config.toml
n_layer = 25
d_model = 320
n_head = 5
n_kv_head = 5
head_dim = 64
d_mlp = 832
vocab_size = 16384
activation = "swiglu"
norm = "rmsnorm"
norm_place = "pre"
norm_eps = 1e-05
positions = "rope"
rope_base = 10000.0
rope_fraction = 1.0
qk_norm = false
attn_scale = 0.125
bias = "none"
tie_embeddings = false
parallel_block = false
init = "normal"
init_std_qkv = 0.0241
init_std_o = 0.0
init_std_up = 0.0241
init_std_down = 0.0
optimizer = "muon_variant"
lr = 0.00669
beta1 = 0.9
weight_decay = 0.052
lr_head = 0.00593
grad_clip = 1.0
warmup_steps = 200
schedule = "wsd"
decay_fraction = 0.866
decay_shape = "linear"
final_lr_fraction = 0.05
batch_tokens = [32768, 65536, 98304]
seq_len = 512
doc_mask = true
z_loss = 0.0001
train_tokens = 367300000
steps = 6089
dataset = "wikipedia_en"
Each number is 128 + 32 x the weight over its row's rms, rounded and kept within 0 to 255. Layers, rows and columns count from 0. Numbers have three digits each. The size before them is the row's rms in percent of the matrix's.

# down: layer 12 MLP down (transposed), 832x320, rms 0.0419, rows 456-486, columns 64-127
# gate: layer 12 MLP gate, 832x320, rms 0.0704, rows 457-487, columns 64-127
# up: layer 12 MLP up, 832x320, rms 0.0737, rows 457-487, columns 64-127
down456 095:150049069138160131141123087117237100088152124157131119106126140165154196064108115145127124144137060084116107128112163101149117126133133157158158121147146135119156120147169130088194081134169109
gate457 101:133136111082207176142108168098146140152138138175168097065104082132127088103112088113146147166113105114132158140110129079159128060161100129174083111088123121096165139052142099105139126111087173
up457 102:176147138120115104092154149121089156111120143103149129133111160163147201011156191155082101111157115167115096132102119121106126093148192136141146177108153121133055153130102174118141155191083185
down457 102:113112100091101123061086166157168124176085130157140173125135153216116095168142117169079149079132123117137173102143107238127147134124135144138094150128164143156114146058189079164148100207150055
gate458 102:129102093173110142137131179129117128149090165111107072110109130095128132076178066119112143098111154140066139151142091096157104097178188151148116160125115141186049131073126093102194100143126064
up458 103:149142145138132101129139166112149153133148144184136085150123080160159152103124174112178074091157162173125102113132123163116093120117103124116111079118161181118121061195137091138099117123127193
down458 104:133127136135131105114109127085129126131184144127074108093211088117101095086117080175090177127150145142050141145119126157104105091148150063125132126073102136140100118118131092176115126130143118
gate459 101:145115146180152078122136202183159121151120117107156094064148107170138091084185101119125109105122124085102170148142180155103140118158150140046130133107111087123103101192129110056187113134156066
up459 098:120097152141109119131146158086176111155131076101189114094145094130130085120163144110123147114118129132141145108118122148110157088130156165138156105139172163115029070204134129100139119078108154
down459 100:103108133114124148141074142112067142170139147111130097151122126039142110139125090138161248123091110148162042115124135145117123122139110117182113173118152190177097123122197149168131161158083166
gate460 098:111118108144074152133115133154192183068089115171109080139154122092155096127098041110107112059154109088166131126134109137076100128114138115162140167123148104128170136113169123143079143144089144
up460 091:153075105087084136087117128141107114118130177141128081115136168137084120099157142109144159151208116114164092150183128082130090186136085077135113058097156174107142151161122136104131130171154142
down460 096:157167126120081135168120120146142200129112140160165104072125114068169125146144065096086127107118093160093137121088116127130109131111190108175175202096108117154112142097151108190106171159077143
gate461 096:101114096110145156127157122127101092110106096165079149120111145127044113134092131177117143124143099147170107144181152082150167119117184110092102095082135155113104166189140130107152135094134119
up461 106:109183030169198182167154154149152126074163096095052156138137108103134075185145151153143118125108068192066116174108116136157135139095101117126143170134108166121175082115189093086140097122078160
down461 101:171158066143100188150151131138153129104134140130078133129101125074127125154075071099133073103135128143139078182112129147113087152147148148084180173120099159202109134138146071131165144139155181
gate462 103:146143124174120159107107087196179108127125146125129125110155130171133138081171081145152103099106085121131087133160132159132180115123077124158182134110116139182106110114096156093058094125124123
up462 101:124138091142125177155134132149193136150171161110141076190119161124131092096101168069125137107101155176107115106104178126094081152133097126158124144087181102135169120116176108180178119130143108
down462 100:117141141136123067087145179072038130128068062157155105105139166132091104122128120136160165134087128112133114145148114133134114126125159135129090174137086155105135129145164103076093173103086119
gate463 101:054110086099142174138208102109146085145109119134087102064136117170118154109132125129136111059111105144192186138064193122113160133067173142104136118088206110156199184135181141143137139183117128
up463 109:135156111115098173107145154175156146142113116097062166102091165186125159090131114130088116135134124138135138145129172162088069131152169116129115128105161174137100152137148152141134214184196100
down463 110:130109150083230157097145101162138168115116103108086103176158080164137111099132149121106126114158161166144136103093159165180121119150113131148092143141173160124135107102130126156057166172128127
gate464 101:113079149152125118173084125154145152164157106092070120106069160140105143168126155162133150110079141138121141075099133132112104115133115098185096111103147169172144099152100087141130113141189084
up464 097:120124119179132158097175131123145147175127088169130135199055130147076124178114087162103157134083188095151132087135095166166132126174167137121133102119090141092121118099108140116153146107150143
down464 099:170120109195144120075110106119150073139132117105128172099185115140140174107150119102086089133137110112136177134011170162080144128135111127125124203085136179099148105142111076113195152126112146
gate465 094:089144116114107142139175132171170118126082122116027093140154110137109181140098065095090128142143138124171171158136151072062111118115108096096075118104113080163145118189106133080051129104150176
up465 113:199086111158122132121128160097094124112175126145162141137130092129160084085162142119124140132138093189095122110138103153083154122148135137131139114153145114111135147128136101137155116093134090
down465 105:143133091132102111167158162135148095057113165106123123137161092127107115074156186156151168176117171172166162124130129095105153079128081140106133090144141114138126137134135107031106127089199089
gate466 098:122158120099204084109073135134135157185146173100164167082135122084071104113140107160114172154144074113162137191157157071136131146202124076108148115145113138113127134100117107124201124060128126
up466 099:160110136115205121149125090167073141165103136146185157114118084137112163156129103125082131114101118116075113124145076156153177132143122118133105141178075189105118118130128067097147145107114111
down466 105:051121132115088139169108136102163152115124142101157103121148149063122100055171146123186133141196164138130100115097069170137116160117184137166147137192120190085103122117140145124124102136147169
gate467 105:120165184075103129119104177174099109154111185083135113137101113103104144145119204095117135117132102113122147129133120082118095112171125136135124160142065177150123125133164095108134134157085219
up467 097:142097107125122088159158166159139171180151146100091153128172108117125136095178066146113139100099118122151103177098126173094097144092122150192081169102143152144135196135133139130027136150132164
down467 099:103131148121105169129162104159122079117101171127134141133131172153149069092112138122114116122112136143113150160138108084142172149112115108066156105188126159101130102117174051126114097157125119
gate468 103:167114154137147193142203142172153096180109087186130107093118168159130063116152135199150198097052177095205104109105153153139150139105144129157132123071123114131146112137120103179145155146076126
up468 108:179093131121164156098102097137139094155149113104100119179128126161124151091142167075141153131138142145101155155138144126139077092158105104158102142154147160086108128196166130104090099126158099
down468 105:152136132123081147094111065131136101104116095106025121111128162085108114102133129102154088155079133089123152180087132115120166129109150127136034152137087168098138121186092124091110058164173115
gate469 100:115139144125139115127130082107159111167118122099067114135123071089080094108144175123152168090136137113128111115173191190113152128135165116072028081135120148139124126149164087117227104107157084
up469 097:145156099160079136097149048213111101130154150122097110166107163166109128088097135122198107129141090097137128165126121110143077162135128194131145090215117105070160142164078148098063187105170130
down469 095:206151094140113174089148099111152105129104130139087156127119095078133156118133180116172118127133133159114158144193224117135091140158133164110051056128151079091138119165075137132160151148194100
gate470 102:120173099080118146123123093114078165119136116171142184170127144111132139097114098126153087207134149125118103165096087171122182155127116155118113193173146143142149105099162097133147164148106083
up470 106:113152080136116154161123116126128070121099114087152149157120174205080115149109122127143164155112156114108166092217123170207084160150138141126151115122133164106142171132133134234094058133111126
down470 102:105171122112108196161098108060073163148092155158178094144090120078108136155159156098127179138093099122127116163110176168090106058113141083102109131109066084087154141130116112149099230093067111
gate471 108:139168140204111160107173152103111171204078148127117119125126172110133084132122126132160126118122123110069147128147151148108158114125100192147129115142114058149140125102125144118179151082131152
up471 096:111131142152165146100087123179086118135148096201118198103055081116110159116088115032163120134147124166165140149106138114158151140146135119132184077123148149150116165134048124107156090116061138
down471 104:147192109145124167139117132071121112121147146118188159099141116114094104156154119101156148145067121118165106144183126171130115161217093121057091130121110148094106109069200097117088076146126214
gate472 100:162142100177121155140140099159145100148086066073093153138167134121101183096129184106127122114162132182175197161192144150113171117118119150220109142149111147066094142127124166173120090143115174
up472 098:135164083086153090160130131211095165174161146091156153105147165094170161161096112087072105118139163168120146127074119118140133236133140103139112110109116161111157137135115090139146113110104055
down472 098:126133121129139156094135161092140156139142127096116117129137111088159095102117170137156197138099102126115148159139117158136129157143137114123081139180152097096179127157093160142144182173108190
gate473 092:108118102127124116104147141149086160095158146076155091079093136172121132124122134126140119161115132144135125168114074116143179149128086144129119143128130082154176155143132104127103169084138167
up473 093:134132074142167135177168156073121132114141086152072170121148124070121111119114088137137103131095140157101056142133147165125141148162174140075128083110142173142121160112225136116143166143127145
down473 093:104101179068152118071110161112115121128181078058076191126121072127104114160151083121125151179221097166165184127134183095164132095152099154135105125132116090125152123127080081066066145134144124
gate474 086:105163093132138156122118118117106090142155114165103137162091163150069160116102119114122133143121161101100124154113031115210123143099138112133161135116120127208155091148147138112121098154092113
up474 087:151089140167145128099135189118142157105099128189121104164211110113107099121126080163160127154132112130099210125130127092115123118130108129093112140151111105099165159059086112128137116103149147
down474 089:116194098103159121162101158122107172165126108073130142164095175115153163152103137092115149149134133065143081146165060167132138135117152100196152054121113149188081096176148137119175120188131150
gate475 105:135089162125091106108097164123166159143117104180101169133081097159101155125147131144145162184136120070089141157128045154093127147119140174081106038194159154146161128052119116123141120138147133
up475 111:047154112128104135140148136173163116099161109130123131092086120153118087087077101151104087096115108095177139174124156135163129096174077176092127115071135110125185128121204111136116112131137164
down475 114:103171121122143109093131141116168125042160073155072142102132125134054068106069107137142107125114152176165156074175181130153069147107101178087086113097089108139106153125140119080115174096119158
gate476 102:143141052133118107171139129159129118105100186133101087131115127184170150128146058113130131096078076138119174123168129105150161134112123097101084121173122134153144164121148122141120179105106181
up476 098:141101116136137141057117170176092105131155123197109147094179155099104070137159087150077164089081161191143109092141125108146124144137160180143160111142094097127094095158135083164170154145128162
down476 101:147143157099134117142141156101133198071099100112172170164165115155125158155166158143058122138116155110106113088054170112106148094182105095162134110144119136139129122096112133157123101134127153
gate477 101:145213111147142079084096129137105115125081086115103136136144115118122099113115075181134152113061082122119107085120129134173163141087177201088068114096134129171073134091062114147147169132149117
up477 101:147107134138137097171138146144185157118194131146106163110116134110139172139132148126158150048175169168163079164120136143121102170132159110064151126171126109062161187144157145135117107117157182
down477 102:113115146125121112112143183130093092127133150117163147125098160100145078075210106085142149169143123118140117111133104139141144153165059169138185154115096132182112103089139153086189116185084050
gate478 099:184151123161136179172172106122150154117201108107074097181104117117101167171082096119188129089117120148101108109185107107066160130135145104083110122176139113138109169093121097131137191133165102
up478 096:180118156080160100102128128156111139191144146185157179098140092166113155131143164109097159095129169137162126086166076104149122174111084111143135125122065196109162134102131092099121141131115088
down478 096:110113066168136149119110168125125136108167172163123126190087139091140129084084127076113064117130134130055161088125122176112122076159115135184107111146129130142127053177095068110112136119097141
gate479 109:140121089070185110112128057199149124090088163148127123140092124098143117128096129173103184124116036149157127147126157092157202091131122102145076129163155175146118161115150104063105163150127163
up479 113:097099102108126091142119095099152145073141140086141154115109071067120092181133154194104135085132125129106194175106103081102122100132135132111177157125134097112078124140120120076135091087073134
down479 109:106157124110126190086166150166172179159104146141060137081145175048130186121081110134099204152121133129166113082160156092138130160114112110121095148120122140173167164113138108143090121124122187
gate480 105:099142088090119129118156181175152086158133174113165129055064135110138120153174135148113138120129158139126174192143106122153150137077096146128189173135130118130134154159121071142115147096147162
up480 094:089126189122123130085139179130133140112142103129167087139108185107100123121125128143145071145144140100194096148150139081136161111153087115120058121080115124101177157133151125159179116198130149
down480 102:150162131147141136108143125157082110124140067073120094134109112058133127171108151154182166089114104121137130107115169081129142153120221103128124125173152100118129132150089150090126119111058146
gate481 102:074087129122163053107124110125079136084161118148106171109131123113171103171145098130091141125160141102072106064125146139132155125131142113127073082132130133157171165153091128152174140088143121
up481 097:082110126109149072142087103119158089147130122233117145104154167156104152165156148129104169072124128107083190122093146070133156075080089104167153122094069089118083105081124188078097102142182123
down481 103:092117135141121118182095135119101130134163131057079171127102056110167123137170125154160161081104128131096095152139164100142152093067157109073069093122128146148160138160151140142129143132168122
gate482 092:096117169140154146080142170145157131129126173195143090190187063145177109098097160117071050166139090104172166155137147135119085089083124151119087122143096162113120149188117152107080131145128073
up482 091:117129137153172056139228108147090108157076154176139133088109124186139139126164141088137141177082105114131132130167082096099209181106200136190191108093100117116122134118165108190105126113154152
down482 089:112159100114117138138129188158149129165132075127146134194175107182117087129145126182140124202134115093168145169102159134098081108165113145107110155195131140055089108099132164098086160142163111
gate483 089:131080164097143111122164166103096148131146027139128137126114109108170096127115195161054183132136145158112151178094117096141157188149116062172153156166140147104086141103170137103062071127159168
up483 083:148155084120145083178156191137144177155146109149144178158097098066136117130124100135114134119180087153113156128188084123152165140144056123176091172132128118173110115134123122154126101069124162
down483 087:098075106069080116099177169090123146101086101109133083138100161096127108142144146154118182134130121149149128190123122107109060129132129127076168114111156190136131114171128149059066133117081130
gate484 076:108126121089123078160129104141162109112089145130098166131153155129176147158098098133144135152152084159127060126131100059110053093150094101015154135105128110139127165103121147104143104140116125
up484 090:115098121146187085061060107095122130185112171133139107056072115126097184187137129127136156112153125156131146150152151125167118130107147156131139073114169161134120118141148138142135158105103165
down484 075:175183172185078157155149114096171154040164085122132146215168116149089109088158111131090108145134217105101151105102122169045183087144140200205055152134053095135160124156152115132102174117140092
gate485 091:132140144151119117141176121112155165087160089147081094152136173173111162179097144085120051140188109098135156109069103139057108154150120108156153149126122134092120172122162164130186157114123188
up485 089:111145136095100173118125210152149130092155073160078094154123129151132155160159118167121096136109140130195173096077129128108096155142147141137140154061144119139139183121112125090134160081103114
down485 089:125101166138155120163131128166119076117133134146175120075120109160119152118098216176143109074118139168111149107152137149149206167091143112144117152128113123100078076139126160070138121140110111
gate486 095:118156087156156082099170112135151109150157131138106159131090115108149133113129122158105107180148104163095160153129173134124142100128168192127090156168163191160155142104129128117111180136135163
up486 104:093105129130081123090180095061134162115187088132114138119124109130198132114138189175117155121137107160139183148169140096118147114200152156121137103151130198120120157087100216108121157084150165
down486 101:132135113152110096097139088119078144138126124118137174160174134174123178138154200134136137087117063104162109160118102140161149121110125141123154135157147144116150142123113170151170114094172179
gate487 111:124106059104141120133095093100142111071118129109134163153068158119049138090146123108192109124142116059138130144157093085107136087119118176096148104188112165109125151096126091151091076108131117
up487 106:095173182186103134150087182120126115071131141082155165139212141116126122107071078101146173063137192133141145163021167143115107096143118127090197084140067153129163164085146169122121167162090176